Weights of a small transformer language model: width 128, untied embeddings.
Each number is 200 + 30 x the weight over its row's rms, rounded and kept within 0 to 999. Layers, rows and columns count from 0. The size before them is the row's rms in percent of the matrix's.

# layer 3 MLP up, 448x128, rms 0.0694, rows 216-228, columns 0-127
096,181,202,186,172,175,197,231,155,130,239,211,157,177,188,213,173,208,143,142,241,191,224,172,175,127,205,221,182,172,190,131,238,224,218,164,233,232,180,209,197,186,263,171,196,197,190,189,176,268,162,185,193,201,193,205,127,217,159,188,184,159,142,253,177,244,201,201,166,199,187,243,137,198,177,206,214,195,205,182,185,200,228,195,217,200,193,206,190,215,210,232,179,202,170,248,228,186,197,182,167,219,172,165,229,216,234,182,168,164,189,186,212,226,190,264,186,185,189,182,172,181,139,180,211,176,232,137,188
094,174,212,173,212,153,271,201,176,180,170,212,137,218,176,216,177,215,239,179,184,270,192,184,185,225,202,183,192,147,160,252,208,224,217,195,210,188,171,183,280,198,216,176,233,164,202,232,205,181,199,159,144,202,204,195,161,212,193,238,213,207,195,277,222,212,187,171,193,228,254,143,212,192,200,189,197,207,186,199,205,186,118,217,235,168,216,207,189,218,202,223,206,252,161,245,169,179,159,214,201,229,190,165,192,203,227,196,250,147,222,211,184,176,176,218,170,143,170,203,225,249,198,218,213,148,206,205,140
076,207,211,221,203,163,206,187,124,218,256,211,184,152,214,229,247,150,215,238,178,222,231,215,264,201,230,187,218,180,183,207,251,217,213,210,199,202,172,205,132,147,203,197,218,159,250,205,159,198,222,175,229,202,206,224,227,179,146,187,227,199,195,189,194,231,219,204,193,195,164,227,237,188,226,185,208,204,170,209,212,165,183,212,168,223,254,231,170,214,171,214,248,257,216,240,250,204,232,206,192,204,158,205,213,197,226,192,199,194,255,172,179,135,303,154,202,212,184,178,164,182,186,157,219,173,173,246,188
103,160,189,164,216,176,196,130,221,249,189,197,160,188,180,206,267,203,180,224,164,160,208,210,188,188,208,219,189,226,192,191,231,246,161,232,269,232,155,214,226,169,185,194,175,212,201,197,194,224,190,221,215,252,191,166,197,183,160,257,199,169,224,245,277,189,237,182,204,252,208,191,184,178,166,209,224,212,196,210,241,170,179,160,229,164,192,199,224,216,202,192,188,203,232,166,231,206,235,150,161,204,206,148,222,173,177,148,190,161,223,164,224,204,254,167,251,239,128,179,149,181,161,182,215,228,190,194,212
098,213,235,243,236,248,160,193,195,178,198,253,174,254,195,190,186,209,202,231,204,159,268,186,204,216,214,224,214,225,246,230,220,233,171,196,242,178,197,217,224,243,141,191,196,207,258,206,158,193,189,241,179,231,203,243,176,225,209,193,211,209,217,191,184,225,212,230,188,196,257,260,236,230,207,266,244,244,165,208,203,158,169,193,221,209,247,215,168,197,184,230,210,185,206,173,134,167,165,189,220,202,172,161,237,192,254,221,231,231,229,222,219,138,215,164,228,216,208,220,170,174,237,181,223,204,226,253,155
102,238,222,234,181,271,214,188,223,215,205,233,168,200,202,194,203,147,223,188,181,198,251,194,174,197,175,209,155,195,237,174,227,212,190,245,137,210,240,149,246,181,186,142,223,154,268,176,186,180,213,217,178,219,235,164,198,222,215,152,251,205,139,258,196,216,203,186,209,204,189,193,172,204,191,192,196,200,214,219,203,252,211,202,206,222,255,206,185,219,241,180,165,148,212,243,209,205,206,190,214,203,218,206,221,228,215,236,170,200,169,206,186,184,202,189,149,219,203,205,152,218,139,238,258,238,201,103,226
089,180,222,176,219,264,190,195,226,193,183,171,155,233,199,208,255,166,220,152,219,228,169,193,229,168,193,210,227,195,227,226,215,203,245,208,176,171,200,242,203,188,228,202,192,174,221,202,211,232,209,184,204,183,204,156,199,190,142,147,126,242,194,166,175,190,212,208,227,172,207,229,190,139,238,201,178,224,159,178,223,191,219,220,137,150,179,181,281,178,167,235,169,228,213,249,172,185,181,154,145,194,177,213,144,210,181,186,246,232,179,220,153,169,182,166,201,202,182,220,230,194,199,176,169,216,204,243,277
085,202,236,215,187,247,203,175,184,234,216,195,157,158,175,216,212,187,250,174,210,215,234,226,220,225,184,202,208,197,163,230,177,201,202,140,194,180,233,157,168,179,211,193,221,148,228,244,204,129,234,183,198,186,249,219,191,170,250,242,223,196,204,154,201,192,189,176,215,161,210,161,229,173,202,181,189,204,162,224,171,166,205,214,158,233,244,244,213,186,161,209,198,266,222,230,230,247,216,247,201,204,259,245,132,215,196,229,263,219,276,188,210,167,169,240,227,185,215,230,232,193,201,216,239,234,174,201,221
103,200,162,180,176,262,263,184,202,234,210,189,214,186,194,192,162,236,158,208,204,227,191,182,224,146,182,190,176,181,195,155,209,245,207,238,217,216,190,157,213,180,252,160,208,239,254,127,207,210,237,182,188,259,155,223,171,204,161,192,196,161,170,250,234,190,253,194,208,143,182,188,168,194,217,180,214,240,273,225,219,200,189,174,177,211,154,179,214,208,249,169,227,153,209,215,209,229,248,188,206,207,192,189,196,228,257,182,202,186,235,149,201,208,217,220,198,174,206,200,187,243,139,188,157,213,183,176,143
091,191,217,210,220,184,178,185,207,254,197,253,233,175,173,224,257,130,184,185,268,192,229,217,199,241,175,176,187,205,177,157,213,177,152,250,182,146,201,176,219,219,148,218,225,186,209,164,183,160,224,255,249,249,213,240,217,215,203,167,221,237,230,207,217,150,170,180,225,178,185,153,171,230,169,186,239,209,204,243,188,205,200,144,203,164,175,200,201,226,164,191,224,177,184,201,253,165,216,198,170,160,162,169,277,228,164,175,214,208,154,169,171,191,209,135,207,206,185,239,235,214,188,204,193,197,206,211,176
109,235,206,135,251,211,223,214,180,216,178,209,214,204,205,194,217,194,188,159,162,226,189,143,203,163,142,189,185,195,213,151,198,192,136,191,171,245,236,150,195,206,174,232,176,205,181,172,196,147,265,184,166,219,173,195,230,236,210,156,203,206,215,160,155,249,151,224,189,192,177,206,234,174,225,231,241,194,176,195,231,166,166,250,222,195,156,185,231,210,167,181,151,158,186,186,208,193,180,245,202,241,153,247,217,212,244,184,238,195,216,165,197,183,263,226,147,204,198,237,226,221,231,232,186,180,240,187,164
098,144,176,220,194,204,121,192,164,178,222,191,212,221,161,197,203,231,223,218,179,185,208,203,223,200,185,184,199,172,219,179,220,232,163,164,213,182,190,184,161,159,176,202,201,221,215,145,203,223,181,230,193,259,192,219,180,173,145,197,223,140,160,203,185,223,220,218,227,239,184,223,171,213,226,169,212,212,232,182,198,222,250,180,217,235,240,171,191,240,189,236,244,186,189,168,212,165,247,163,190,163,238,248,165,237,157,150,188,142,217,129,178,121,177,167,196,230,176,238,246,160,204,185,227,216,239,208,226
104,278,212,207,201,202,156,209,208,202,234,184,190,236,195,245,184,207,153,129,181,262,158,226,171,166,173,197,212,173,210,208,239,155,222,149,243,242,229,247,166,176,136,165,177,217,177,211,199,167,168,163,203,227,244,158,236,192,110,222,180,194,220,233,230,180,178,207,184,163,198,147,163,204,134,177,183,186,204,203,184,200,200,237,191,204,223,203,180,195,231,178,202,222,225,233,252,187,217,189,188,159,191,205,249,244,181,212,214,178,155,204,198,184,241,199,193,226,225,197,194,239,198,246,238,232,169,206,199
# layer 3 MLP down (transposed), 448x128, rms 0.0517, rows 216-228, columns 0-127
100,215,199,246,161,265,238,180,229,234,197,212,259,196,158,222,184,248,172,226,194,238,185,204,232,226,204,246,238,229,205,178,201,228,224,244,183,240,219,253,147,221,182,166,196,178,237,158,194,211,239,171,166,177,147,194,267,182,239,211,198,200,177,175,226,212,185,153,220,177,227,233,202,248,213,244,175,177,198,186,231,207,230,176,208,218,179,224,172,174,236,199,215,159,292,221,211,221,193,224,177,204,206,249,232,230,171,168,185,179,192,202,161,168,192,167,233,169,173,251,200,178,264,227,187,189,172,218,199
096,245,147,179,200,243,230,173,194,173,239,238,163,204,262,167,139,212,164,236,148,160,171,184,210,178,224,172,204,243,255,243,192,199,148,212,210,229,187,137,182,165,201,187,220,207,169,180,223,149,143,233,204,203,208,110,225,215,208,189,205,236,180,178,207,223,204,193,180,162,162,232,201,196,208,210,195,233,242,199,225,127,220,169,198,218,235,206,162,223,193,190,172,163,217,211,204,188,192,221,183,208,231,196,184,228,219,199,183,206,192,133,182,247,148,212,216,236,247,213,206,206,174,171,207,220,136,188,203
078,226,133,191,151,184,233,214,189,175,196,234,168,217,250,184,205,170,215,220,209,211,227,201,210,233,143,177,232,164,164,226,171,257,162,182,183,250,164,223,222,190,206,231,214,182,218,165,162,188,176,196,217,243,197,201,164,163,220,229,215,216,264,185,199,184,195,153,249,215,176,247,164,173,184,181,224,164,203,235,189,217,226,235,213,202,239,142,150,198,222,254,248,210,167,136,210,191,252,207,206,186,179,180,179,147,217,200,193,209,211,182,214,225,155,213,208,232,217,228,166,217,180,259,217,276,182,176,173
104,229,208,204,220,214,212,244,132,213,183,215,240,206,225,217,179,216,173,169,189,168,242,163,238,226,230,252,182,247,186,206,207,167,237,166,158,221,100,202,193,210,153,185,262,205,178,207,256,166,193,219,216,151,251,196,158,162,234,208,204,224,227,216,241,234,214,182,224,165,184,170,188,154,163,234,180,186,180,145,196,213,185,200,198,227,165,211,222,217,280,239,211,159,224,216,181,215,205,206,246,242,142,192,193,190,166,189,181,225,196,198,217,188,204,178,191,185,242,200,203,243,203,224,153,213,150,192,208
099,151,189,209,168,214,167,183,192,173,245,194,192,169,224,157,232,206,162,197,194,220,201,221,149,203,210,205,234,183,227,151,111,257,180,191,215,165,170,221,234,231,182,188,238,241,211,183,238,180,224,142,221,137,214,192,181,197,176,179,188,179,187,163,178,202,220,152,197,277,233,219,204,216,228,188,148,192,201,190,173,126,202,196,217,149,172,230,240,195,172,255,197,167,197,195,194,205,205,205,221,144,188,227,216,225,199,165,189,187,179,185,155,183,226,206,206,237,209,192,234,223,257,254,253,237,204,230,163
101,187,174,151,201,178,197,212,206,230,171,203,153,129,171,193,227,186,215,156,235,189,193,187,228,254,173,231,174,228,237,174,208,161,177,173,208,118,220,195,196,242,190,205,146,189,204,154,152,148,242,251,213,212,190,214,220,216,212,258,263,187,177,208,194,221,180,215,169,208,242,173,190,196,186,204,243,200,184,208,207,253,183,241,216,207,218,210,233,185,222,166,185,170,191,187,251,171,138,253,211,229,241,205,215,196,169,223,205,173,210,163,145,161,235,199,275,189,223,223,164,222,207,208,185,154,174,180,209
093,207,169,173,224,203,219,243,242,128,230,217,209,226,141,196,185,183,218,218,193,263,180,166,213,218,241,260,252,231,237,187,157,145,184,216,186,229,162,246,172,239,199,228,193,233,168,148,203,199,210,163,216,184,199,189,178,212,201,195,241,160,190,244,219,152,224,167,173,197,211,229,226,210,180,200,212,185,230,205,151,239,201,181,262,215,193,227,219,210,194,240,221,196,203,193,174,253,164,192,182,219,165,188,215,202,179,237,225,200,196,170,159,253,206,256,254,232,107,196,189,216,227,161,177,196,208,183,200
082,193,195,193,138,199,221,181,190,247,187,226,183,196,149,213,202,200,179,133,216,208,173,216,254,202,145,205,209,194,152,202,165,167,254,193,163,169,186,179,206,148,179,190,223,240,168,168,172,179,231,175,192,245,166,214,190,144,209,212,265,191,159,166,259,243,205,206,163,165,177,215,199,190,155,160,238,130,191,230,239,178,209,220,234,219,223,219,184,182,196,180,215,237,192,166,171,219,186,199,203,137,219,223,201,185,212,171,207,215,222,162,217,121,172,176,213,236,225,188,181,199,250,242,253,213,174,195,191
104,174,252,205,166,168,193,203,205,198,191,163,218,231,174,191,167,242,173,199,211,203,217,258,121,124,219,232,217,185,229,189,208,203,226,245,166,194,168,177,191,200,167,180,159,207,145,183,190,170,152,272,206,144,226,189,259,181,242,183,171,208,201,209,211,208,182,215,194,206,164,171,161,243,157,237,227,145,174,194,161,152,145,209,183,187,178,237,192,224,212,179,220,275,177,198,233,236,196,219,241,201,230,211,178,167,150,175,191,191,213,222,179,158,170,156,177,214,206,226,205,174,218,213,201,239,174,176,207
100,168,163,242,215,219,176,255,240,231,170,145,168,165,177,163,237,218,128,178,166,184,251,208,232,188,182,270,186,224,183,211,220,182,204,253,176,201,195,166,201,181,180,203,211,253,187,193,224,187,191,183,270,211,192,192,261,172,248,171,205,250,232,165,189,214,237,226,196,255,156,196,208,215,242,212,157,156,197,213,168,182,222,225,173,215,152,198,192,154,252,198,239,231,162,243,219,226,183,192,170,202,223,217,223,223,192,169,232,205,170,181,180,178,210,189,207,200,152,203,178,215,237,254,168,150,185,193,199
105,165,224,216,214,239,132,149,195,267,236,196,252,176,240,233,230,173,224,211,191,180,223,208,182,228,229,234,231,222,126,197,191,209,222,248,220,180,234,248,167,183,223,192,226,200,248,208,167,200,225,218,231,177,262,207,167,217,199,225,228,176,147,190,181,174,180,165,198,231,240,197,164,191,199,203,200,149,171,197,198,196,222,177,178,151,262,218,206,209,183,263,203,198,220,251,194,213,257,212,242,158,197,225,207,212,159,191,182,200,157,216,249,213,201,216,181,164,200,188,219,184,212,163,212,250,136,207,244
099,226,188,182,186,140,282,210,257,200,239,189,216,199,179,217,223,195,207,188,248,211,220,201,186,252,215,215,216,206,207,184,246,261,224,186,156,217,175,167,223,235,210,185,218,160,239,156,250,167,180,222,177,144,152,176,189,213,227,189,225,184,203,174,166,199,183,205,217,191,230,177,223,165,263,241,190,200,152,177,184,191,230,210,177,199,183,168,205,216,187,173,207,211,129,262,224,197,187,140,193,209,237,213,209,171,186,192,207,159,202,196,230,200,245,212,213,216,225,199,98,195,162,193,227,192,127,217,194
097,173,199,202,227,191,190,221,171,231,249,170,209,205,305,193,186,208,180,193,198,213,216,223,146,194,221,157,239,166,215,224,179,156,211,176,164,236,161,199,132,190,176,208,218,210,130,213,177,211,182,188,227,223,212,209,164,175,243,180,171,185,228,212,207,215,199,143,169,219,273,208,186,208,175,240,184,219,240,156,260,211,165,282,151,210,253,187,238,201,203,171,224,202,217,184,237,215,160,172,220,225,232,180,150,204,232,221,233,177,238,229,194,209,185,228,202,225,193,189,144,212,213,158,204,219,221,210,197